config = dict(
    num_hidden_layers=17,
    hidden_size=128,
    num_attention_heads=4,
    num_key_value_heads=4,
    head_dim=32,
    intermediate_size=384,
    vocab_size=622,
    hidden_act='relu',
    norm='layernorm',
    norm_place='pre',
    norm_eps=1e-05,
    positions='learned',
    qk_norm=False,
    attn_scale=0.177,
    bias='all',
    tie_word_embeddings=True,
    parallel_block=True,
    init='normal',
    init_std_qkv=0.0442,
    init_std_o=0.00756,
    init_std_up=0.0442,
    init_std_down=0.00756,
    optimizer='cautious_adamw',
    learning_rate=0.00189,
    lr_mult_qkv=0.4,
    beta1=0.9,
    beta2=0.98,
    lr_head=0.00877,
    warmup_steps=432,
    schedule='wsd',
    decay_fraction=1.0,
    decay_shape='pow',
    final_lr_fraction=0.0,
    batch_tokens=[16384, 32768, 49152],
    max_seq_len=256,
    doc_mask=True,
    train_tokens=158600000,
    max_steps=5432,
    dataset='wikipedia_en',
)
Each number is 128 + 32 x the weight over its row's rms, rounded and kept within 0 to 255. Layers, rows and columns count from 0. The size above them is the row's rms in percent of the matrix's.

# layer 2 MLP up, 384x128, rms 0.185, rows 207-219, columns 0-127
size [ 94  27  49  87  39 333  37 142  26 108  24  27  23]
[[169 132  94 100 145 203 163 136 145  98 104  90 148 137 149  96 174 125 161 176 146 161 175 155 159  97  61 165 108  95  72  91 124 171 123 113 114 160 117 139 164  99 188 137  84 166 156 155  94 105 163 124  93  48 115 145 123 113 146 149 148 107 146 114 153  92 107 113 121  87 194 183 122 146 161  99 182  89 160 129 164  93  91 104 142 123 107  92  90  74 139 126  86 109 159  88 150 141 152 141 150 141 169  83 159 139  60 129 129  90  96  83 101 147 127 172 136 159 106  99 114 157 133  70 100 132 173 120]
 [127  81 130 103 176 141 141  92 116 146 129 124 123 108 152  83 138 128  89  97 166 136 138 118 109 151  86 126 106 158 106  91 142 190 119 188  81 146 124 108 129  75 110 173 110 142 158 208 109  41 210 130 158  84 169  99  87 136 113 159 145 161 103 196 175 140  96 124 102  93 115 184 109 142 142 139 133  78 123 146 142  76 138 131 121 112 118 108  85 101 139 129 153 140 142 133 184 133 150 190 141 114 172 102 120 136 114 158 169 109 159  82 177 118 132 115 121 181  68  46 108 160 140 105 158 122 163 155]
 [132 121  73 112 177 123 111 105 133  68 113 147 151 136 112 105 187 182 140 185 126 132 129 140 124 165 117 151 113 146  88 123 154 168 171 145 109 127 119  74 166 115 166 177 123 143 165 162 125  92 148 149 157  55 145  79 102  85 153 169 160 144 116  95 125 117 127 163 136 132 106 200 118 143 185 111 119  96 141  85 166 116  87 124 155 108 149  92  34  92 104 161 149 127 115  93 173 134 136 138 140  96 193  64 143 193 158 156 151 120 119  96 117 217 121 161 138 134 108 115 132 165 129  73 165 119 159 143]
 [179 114 101 101 156 176 110 137 136  49 117 149 124 114 140  99 131 117 122 138 178 125 151 132  66 105 106 208 104 125  89 120 123 154 142  94 122 136 132 108 121  98 140 108 132 235 151 128 159  95 141 143 132 113 130 122 121 122 146 196 156 139  75 210 132 132 117 104 161 124 126 163 121 152 165 128 145 102 193  63 172  64 119 147 137 166  83  53 124 103 137  71 178 126 127 102 140 108 127 138 129 129 152  86 126 178  82 182 122 120 133 114 105  63 110 139 127 168 131  85  69 157 149 141 162 107 142 155]
 [133  97 130  75 154 178  72 118 132  82 109 137 117 117 132 113 147 163 153 124 130 179 153  46 104 143  96 147 144 172  97 128 122 175 192 111 172 171  29 112 121  98 135 147 103 155 227 191 148 121 129 194 128  89 128 121 139  71 110 151 174 152 125 129 118  96 153 129 162 100  98 110 147 128 161 110 104 107 181 118 145 138 108 130 152 105 111  93  90 121 135  62 124  93 109  91 180 134 134 146 106  92 174 136 113 175 127 183 166 186 122 117  92 180 143 117 102 158 138 146 130 168  98 116 126 147 132 146]
 [109 152 104  89 147 152 144  76 161 110 103  91 164 109 104  80 181  89 110 148 166 165 154 152  91 158  98 151  99 159 102  89 156 157  76 148  89 169 152 107 161  95 159 166  85 154 155 156  84  99 152 159 194  97 150  87  99 101 106 168 159 150 111 151 150 103  93  95 164 105 171 149 148 175 156  91 167 100 147 144 148  63  72 100 162  99  93  99  84  98 104 165 187 147 108 101 155 109 108 168 147 104 151 101 110 148 103 159 149 110  89 103  93 100  93 157 106 149  98  96 162 176 111  92 159  83 149 147]
 [137  95 114  58 141 128  93 103 181  95 101 134 173 113 154  97 151 143 111 129 179 147 217 143 119 169  93 184  98 114 106 156 148 144 143 127 117 152  93  48 146 107 144  79 158 160 179 153 138 102 163 149 153  92 135  97 112  99 129  92 143 197 101 131 115 114  88 130 127  83 171 217 114 100 165  97 150  88 160 117 144  86 162 164 174 131 109  98 107  98 154 114 141  85 126 126 149 152 122 137 116 106 198 122  99 158 164 137 116  86 101  50 102 153 149 131 163 113  96  95 120 198 133 137 138 130 128  96]
 [139 176 115  67 141 131 126  92 162  99  80 107 120  84 130  95 208 116 148 146 167 125 166 102 122 175 114 165 113 192 113  64 136 173  94 119 132 114 134 160 125 108 200 130  83 136 139 191 118 121 175 182 155 138 121  81 137  55 144 145 156 145 165 133 178  99  82 168 146 146 177 112  88 170 174  91 131  71 135  98 174 114 111 148 163 133  88  95  62 119  97 153 140 154 144  98 126 129 148 158 133 121 179 110 129 135 137 153 179  97 110 138  79 122  98 151 140 118  83  85 129 126 120  98 159 125 187 119]
 [ 89 142  92 140 155  88 106  89 136  82  87 160 128 182 136 101 141 103 153 108 138 147 140 142 173 118  90 141  87 135  63  79 115 192 144 183 135  97  78 159 103 115 210 109  89 149 132 111  65  63 219 123 159 124 153  92 153  60 125 155 126 130 140 114 145 129  71 125 139 169 126 135 102 133 179 137  56  71 120 111 117 131 136 111 126 174 120  93 124  97 136 131 170  81 144 140 117 114 110 135 157 116 143 157 141 120 178 143 147 112 118 100  89 114 128  57  90 115 106 118 111 149 123 107 185 104 163 183]
 [113  90 170 128 143 171  96 111 139 113  94 127 185 111 179 108 127 126 116  94 136 132 183 165 103 119 113 234 105 110 129 118 157 190 143 135 128 145 124 118 110 109 195 133  99 228 141 181 103  78 156 156 170 104  92 115 124 109 133 183 205 134 126 135 149  95 106 124 149 133 200 148 140 124 146 131 136 114 131  90 188 127 186 156 152 119  92  57  89 125 110 150 172 121 123 119 138  98 117 121 148 129 137 120 115 144  85  70 136 132 133 105 145 113 115  92 124  64 104 107 129 142 134  37 153 157 107 125]
 [109 105  93 116 172 130 108  89 182 100 115 107 178  81 104  87 138 117 141 145 105 106 218 109 127 169  76 179  93  77  91 134 123 116 153 161 127 162 119 116 120 119 115 136 125 173 142 141  56 107 107 169 167 126 104 110 117  86 197 110 174 161 119 168 110 130 135 120 129 148 129 124  45 139 103 122 130  92 128  85 148 139 141 119 127 143 119 100  88  72 130 141 166  89 138  71 194 183 139 118 173 116 189 134  69 147 128 132 194 139 100  83 122  99 134 124 123 147  68  47 145 163 132 142 148 128 135 141]
 [116  96  89 111 185  94 153 111 135  82  48 148 146 138 176 106 170 131  97 127 141 153 153 125 101  89 100 177 128 145 105  99 180 154 119 101 136 106 133  77 118  81 172 117 165 187 163 187 109 133 151 130 112  91  88 136  91 103 118 130 230 125 136 160 170 112 125 131 151 118 124  68 103 101 155 105 143 107 153 150 151 101 133 136 104  94 141 116 126 134 150  65  98 156 132 126 192 123 119 150 198 163 162  99 181 112 155 138 167 134  84 111 113 147  93 178 115 156  73 134  73 169 157  84 159 140 176 134]
 [118 150  48 105 135 152 102 138 182 132  66 172 139 115 192 146 115 161 104 134 168 130 147 126 120 161 108 168 149 130 115  63 102 150 160 142 108 136 222  98 154 121 148 135 139 192 118 130 106  99 121 128 175 113  72 100 125 150 130 144 169 195 112 139 125  74  68 121 125 200 119 127  96  66 169 110 130  88 101 129 162  79 161 127 179 128 133 114 141 123 134 190 187 119 115 130 154  78 100 124 101 147 135  89 157 143 128 116 174 144 114 108 157 100  74 150 108 130 149 106 141 178 106  76 128 130  64 113]]
# layer 2 MLP down (transposed), 384x128, rms 0.169, rows 207-218, columns 0-127
size [107  19  49  66  34 371  37 104  19 136  14  19]
[[ 97 162 144 145 170  61 145 124  97 101 158 147  68 103  86 104  99 157  76 117  85 101 157 111 103 110 156 157 141 122  97 170 173 162 212 156 144 113 152  79 117 113 154 158 112 148 151 143 151 139 150 100 147 132 138  94 112  92  94 131 151  81  97 154 182 146 129 100 110 135 100 152 167 162 137 153 170  97 157 170 167 104  93  99  83 103 162  97 130 167 100 161 149 161 123 118 142  94 122 117 155 117 145 222 112 155  86  98 165  97 171  94 163  93 169 180  83 178  90 104  80 152 115 105 153 164 163 166]
 [ 95 141 146  85 143 100 131  62  90 178  96 113 126 121 103 104  91 173  98  98 157 152 174  84  77 147 148 156 115 120 117 199 168  66 139 107 119  90 155 137 143 149 167 140 100 109  79  95 134 160  85 109 162 161 164 148  99 112 167 114 154 138 139 131 153 170 130 110 161 155 170 156 107  99  87 164  99 124 132  74 109 143 174 139 108 144 107 157  54 164 144 137 125  71 116 170 136 131 107  70 144 196 100  76 122 126 113 171 151 105 117  94 161 117 145 152 109  99 167  67 197  87  79 155 113  83 118 133]
 [189 105  79 136 104 175  99 187 149 106  40 112 125 134 146 117 115 148 144  77 128 140 147 105 122 138 107 120 103 154  89 101 102 105  95 120 117 198  68 168 147 127 149  88 137 164 190  78  89 139 123 133 159 123  98 149 114 143  94 114  59 176  94 107 134 165 138 140 105 117 131 136 132 118 135  75 156 161 190  96 109 139 112 113 143 135 204 164  75 113 137 139 156  72 103 176 188 151 141 105 152 191 119 139 149 127  84 101  99 165 127 177  62  84 128 139  99  88 180 119 120 139 137 112 153 150 110 100]
 [140  78 134 117  46 139 140 144 152  74 134  40 100 145 142 213 185 127 137 112 108 132 147 124 120 126 104 129 105 106 114 119  89 149 116 123 101 128  67 124 111 126 115 103 137 133 124 128 116 138 119 163 123 152 119 102 117 113 130 125 117 123  72 120 101 144 128 105 154 117 127 101 152 208 138 150 102 122 144 121 127 146 146 123 167 148 137 115 216 113 142 123 127 140  56 146  48 129 120  92 206 124 132 121 154 136 112 131  90 206 137 119 103 143 138 118  91 121 237 137 150 132  86  96 104 115  36 180]
 [122 140 166 121 138  73 138 123 145 136 142  55 115 130 120  86 124 177 139 134 149 227 154 129 120 108 119 180  93 129 102 102  75 111 148 106 160 102 134 200 145 171 133 128  82 187 123  83 122 170  79 125  93 137 138 136 112 163  82 133 135 104 173 162 112 129 167 127  43 137  90  69 133  83  95 137 108 132 128 150  72 138 146 103 127 140 113 134 133 130 130 131 134  96 102  97 140  98 148  63 198 185  61 112 171 143 100 144 117 159 152 154 107 125 137  81 104 138 203 126 185 174 121 143 143 101 110 123]
 [120  67 108 141 114  73 185 114 104 112 111 106 143 143 185 139 185 142 192 144 184 116 170 181 149 112  66 142 113 149 182 147 122 185 179 143  71 108  73 140 120  71 151 152 198 119 116  78  76 107 149 119 118 152  70 152 120 182 177 142 120  76 108 138  73 142 135 143 143 108 119 117  71 134 187 139 106 138 115 111  74 139 118 114 118 120 147 176 134  69 180 113 136  73 114 120 148 107 118 116 114 115 184 107 140 138 182 141 139 140 180 116 138 144  77 115 185 136 116 114 141 140 111 140 143 113 143 150]
 [148 179 193 159 125  82 125  92 119 181 108 194 181 145 143 122 154 171 130 120 127 115 112 147 148  73 140 146 104 123 183 184  92 115 117  99 218 185 102  73 176 121 133 121 127  93 162  91 146  88 105 176 146 149  88 153 161 138 148 121 138  80  87 105 117 102 137 147 132 143 156 136 103 123 120 157 110 110 101 186 118 113 116 104 154  97 118 145 108 152  90  64  65 130 157 161 121 109 103  92 127 114 100  85 127 107  89 105 140 192  78 184 113 107  91 125 138 117 153 143 160  71 138 153 121  97  60 168]
 [164  75 113  92 111 137 100 154 130 138 186 124  97 113 113 126 199 136  95 133  86 160 161 145 118 114 163 104 160 119 149 165 128 143 105 110 167 117 149 114 157 176 136  84 140 197  72 149 163  94  93 132 145 114 197  58 166 101 149 116 148 107 153  87  94 134 187  75  91 129 165 117 159  88 129 147 187 128 100 165 131 159 166 176 119 188  36 124 120 167 142  92  81  92 160 164 149 137 117 143 123  60 167 138 161 105 150 106 110 163 171 150  86 122 108 133 151 133 133 136 159  88 128 125 156 168 104 132]
 [142  91 149  49 186 136  88  94  91 156  87 121  86 102 161 187 140 155 105 222 113  82 129 125 131 174 156 136 111 120 121 152 134 166 139 177 125 139 114  98 186 164 154 100 115  82 116  73 142 168 195  80  96 148 152 121 134  97 175  93  77  96  95 123 117 153 144  92 133  89 100 100 100 135 118 118 110 148 116  85 134 176 161 114 162  79 142 133  99 136 126 129 176 111 182 155  80 107 112  93 180  64 177 114 174  71 157 127 144 134 133 145  86 148 160 131 118 132 165 113 146 135 145 168 101 142 130 152]
 [139 146 114 102 171  90 155  69 135  94  97 143 115  96  96 117 114 106 127 136 101 106 111 118 153 133 141 151 150 152 167 110 121 147 124 135 158 138 145 138 122 168 119 150 128  92 160  82 112 109 111 110 128 114 189 118  94  64 133 139 159 166  85 117 191 148 128 130  99  98 131  88 119 149 134 141 168  94 114 136 165 121 152 107 124 114  78 151 123 169 135 182 127 255 132 122 146 129 105 115 168 124 166 154 104 128 112 146 130 117 151   2 126 115 173 162 199 169 107 136 109  92 110 154 168 134 121 197]
 [126 142 123 132 109 105 113  66 171 128  86 163 136  92 110  90 200  91 153 140 126 129 132 116 123 138 154 121  41  55 143 159 114 150 143 128 115 145 113 189 161 123 131 126 180 115  85  91  99  99 152 135 110 138  78 141  91 171 139 135  96 172 153 179 115 147 150 135 110 176 107  80  72 161  88 187  43 173 130  76 135 156 193 142 121 138 107 118 103 107 143 112  98 177 128 146 154 130  99 130 131 161 184 170 177 144 184 132 142 162 111 100 149  88 120  75 136 187  71 122 139 114 122 111 118 152 119 116]
 [176 153 147 132 208 123 102 156  83 131 119 121 118  84 153 133 128 182 146 103  95 220 146 128 161 154  47 121 122 116 100 191  96  87 115 189 145 143 147 121 125  93 105 182 130 132 135 118 162 143 131  87 145 115 121  89 144 110  78 146 174  96 144 138 125 122 162  91 106  84 106 202 144 112 171 116 128 118 163 180 172 173  57 118 162 113 141  57 135 131  83 169 111 116 149 112 156 132 116 108 125 107  99 124 125 111 122 108 174  86 116 183  98 167 122 130  96 137 113 140 106 173  61 129 146  85 162 153]]